Weights of a small GPT-style language model, trained from scratch on English Wikipedia.
Size: 10 layers, width 256, 2 heads of 128 (1 for keys and values), MLP 768 squared ReLU, vocabulary 4389, 14.5M parameters.
Training: a variant of Adam for these matrices, 154M tokens.
Each number is 128 + 24 x the weight over its row's rms, rounded and kept within 0 to 255. Layers, rows and columns count from 0. Numbers have three digits each. The size before them is the row's rms in percent of the matrix's.

# layer 3 MLP down (transposed), 768x256, rms 0.0532, rows 8-29, columns 192-255
059:087110155122133138094156155161109137160137097081119119173112127165113119162131104112129139082118136106187130096096139149096131137111097162116169128092158157134140159100163114146090122130144117
110:113154075151119125167135078150133118152139105166139066120099135196188136079124141117111169124135144125152107128131193119136101139096106104142122139132124145143098108138131119109101110149113156
103:093130108100110147137093092142101108124158076156132162117146122162158120152140106103123142136146082110140110141107149169149178130118169140158140156151131126145121071145133170128138076084173094
118:106142130139137139082156157124127133154170167141112118092129112136117136136143112159110147149136152129109134152127135110109092160085119135137129143115091089120090111129132159151124108137105133
119:155144136152110144207111136128083134102149139131129128147144110108138105099119117132092102118139134150103067157123137130089159174162163119151099159100146101156165116112113145067170121107152146
027:164137176171109128095075120102133130181147096134082122097151084126088108100111092118126131131157100098144133121101141128120175092119145125123096081107135110145152130139112093116127120141073108
049:136115149129105152156114083151197144168146161156154120107210153121112130110137144127184084140125103170127150140126113126121103112123139132122115125123090037125132117112093108110127168104092135
118:133093112162135109132128076139128139137175108146123132119108132122197108101143172123141131156145131119134120168131161078163128140117141120144114100109200119156153142140134141126115124110121118
045:112130119148148132090175151108159140108133141133155124145206123124110152145132138103102117191131153131126108125120187136117161105070160116142133159152098113119108154169136109116151134144110151
083:165121124110127137120127125140106096113129111118087130115133137137102073101115103120164124157120103112113158141141144115141115130121174131125115141159133150139127108104086158143152140129128150
116:125143100147103141105118144148121095143125106092112158114152132113128092077146126100107112115129103133145114142168165143079133115144135126147118178102150128110159166145146126116163158111131115
062:150109131100128147096139128169098143137157154111145129126131161150173145174146140100128119105165157100110153140143138095106131125126134133129137146134142151135148137135133130119132129088125121
128:116173113123148157153107113120116107137089132101104186150112161155109128143137127167169133155135104108132150105115082128137121104113108108102171108125082158097135128114101111177122123143140116
042:105164097142124098131135175137157127069090128156099116093108102109126119163080125140155155109140129127151165127136144144120126147158124109078185130143130088113093142091154077098112154124143076
108:130133158126133144120131113110104102141120130165135158130253165171127104157081117121101104131121142123161105127124130170108162139159104127141139156173107061151129122116128114111098133134116134
041:171135170150105113141092127154117125114117155146183149113179115154137150153128117158128147109116117117094109103164106142136113089129133138126130159162067091151113101120129151155177113116132157
120:104149136114117134110121140112137128115129140089121164156182120142134175117130148163113126146157133150136155119095088164105138169114107127148147095129101112137121121159139120123158157189121128
032:107161141136149137147157111142162122117095101123100130128120115086112089105122138104152139096141132130102121127110125101111153122153117122049121150165109172161130151144123104148134146136102137
040:118121140129121141124119134156097095114187133175137086132097159152127099129148143128115103118090139115159149123140115108122120144153153130099119124145095126128130119131120113142128115083138136
112:095144107145122138107128124094093073099117154131135179109106108125163108102108153144139136130127153124118108150130122114122117108144157158147113116110131125138150099116113093134108128122079139
032:102159131160127105172104112157148157126103089108123173112183111176128123113160140127129126107138097079109136105098149128126082124129131106100118133118092149109100127113122088124123123140128168
111:101093193136090140140129109130091086147154108108121111082146177127121128117146104128102121137117120113158131118171139098125160079151125077151102163125154131139122127135104134165146133136134097
# layer 3 MLP up, 768x256, rms 0.06, rows 9-29, columns 192-255
106:188106122139142078128091136143170135137118162109137157133122132127094114088110175156100129124149152154138103117152176121136096146161093100155119131128118141097116126116148121086113090142096128
097:125160135118079118135143106166101139100125165156089101169127137164146137179164162146135128156100162130155119106140137163155117114092107094109138113116138158114122131096112131120145114105126114
113:113153135119084106089087112140113115098136101099167117149075166154088138136082176145109112129150147148144111108164117111107082121110139125152130106129126139114124142108168099109111159126110156
124:141104151109110124108175114102129127128138124077165161129129156113089159163100089133090125120145129115158173092119113116140105097094129138149150156112140133148181116119150142148114115135142151
042:121145145123116125074125139190143143107118119115138113153106148126113155125128119147122100155128178146167118139105144174123138136084131108176137123090159137149144149114145102121136133096152102
059:174112141137131105116155131135145138103090136073131106146090132151121165102116135118068115157109151116149115134097162145099096156103121082122127143114130144150159181148133134128156146117150118
121:114135178067137080129143122123136148106119164080162079122116123147110120150129138154112146108102127128124106078110147083154132146159171101132128142153103152133169107101161115093068162129116131
055:108122112115120098086110113127151146126110133147118117168110165135104142147082176102074079142111135120119131122066091135143165144134126148127110112135137154121149128138144122139109136086098139
087:160139121123155148075134101147117149152151107150076119142131081182062123105082160120141129135129131152127138136132100084086117152076126167119163130120132157149143108128121139154134155115115188
113:128150125127122105093171105125142167122108127121160120160109127155064157150118156176111130126096132127122119137130112144148165145121075107140107135121120144197103125098096140113138126163130124
065:133090137084141090101128149172107106105130140145160091124084121157109129138130126128107105145121146142177094138145115134164083150080122154163133125098133169161124141119168109108159140120179140
128:118114127108137119132144095117193145120140166082127128124118163137131136109106116139122108146134106136117147065135105134111120142132081107112155133097089138140180146133141109144135176142132115
052:122135140101162141089159147189135149142096135088141103144087127126117111143117099125057065183136161133176139083093133174123126153123135139180099137122167139161175160113146079125130185102097122
102:228131129122118109077116143129136109105160150142115129118112160144074123120091109140110122108154122132148097116099100136119129145107110134121125139103133137159115154131141114114168135122157160
054:127109119102160106071108139154144170130132148119093119135124122145123147122108171117104117144148163162162135098110129179112156149147136117143112112097156170109163161151153124107136191097135166
124:111117144163151147123148117135152109083107132098188120143129107150125131107098111103125091114125128145094114077151143159107145124107107128125137168136141134103115143186205177185085128105094140
041:116089149082149080083134108181115161094103119135093121150104131159101150090149146145081128146111134120118138137119101176114153155129126115134122146129126170121175136120135118132144144106151120
052:136081120090102100106142123148180141115122138119117118119085146102089142132130134124113091145160146134127110124115143164135138149094137097157146137118156173149139119128177111156157152116129136
114:138096101133154133127131144143114116089111107145157132122103136133176112086132138124143124159144129145142092111129088121132106131142131170161126164083134128116120141131132079141157155129108137
042:166149147112085093113146140158137141082102181144121075172101131135120159115092141148098132141126156178175078134125097131112181159106147135131157128100161181138180119162130130130123137102131107
109:144112165140073108128133134142121104136106093107128127136107164135129114121155098103088107171170138137073127138131159120101137108135130077174121114123158141093123125138115104062111131130096132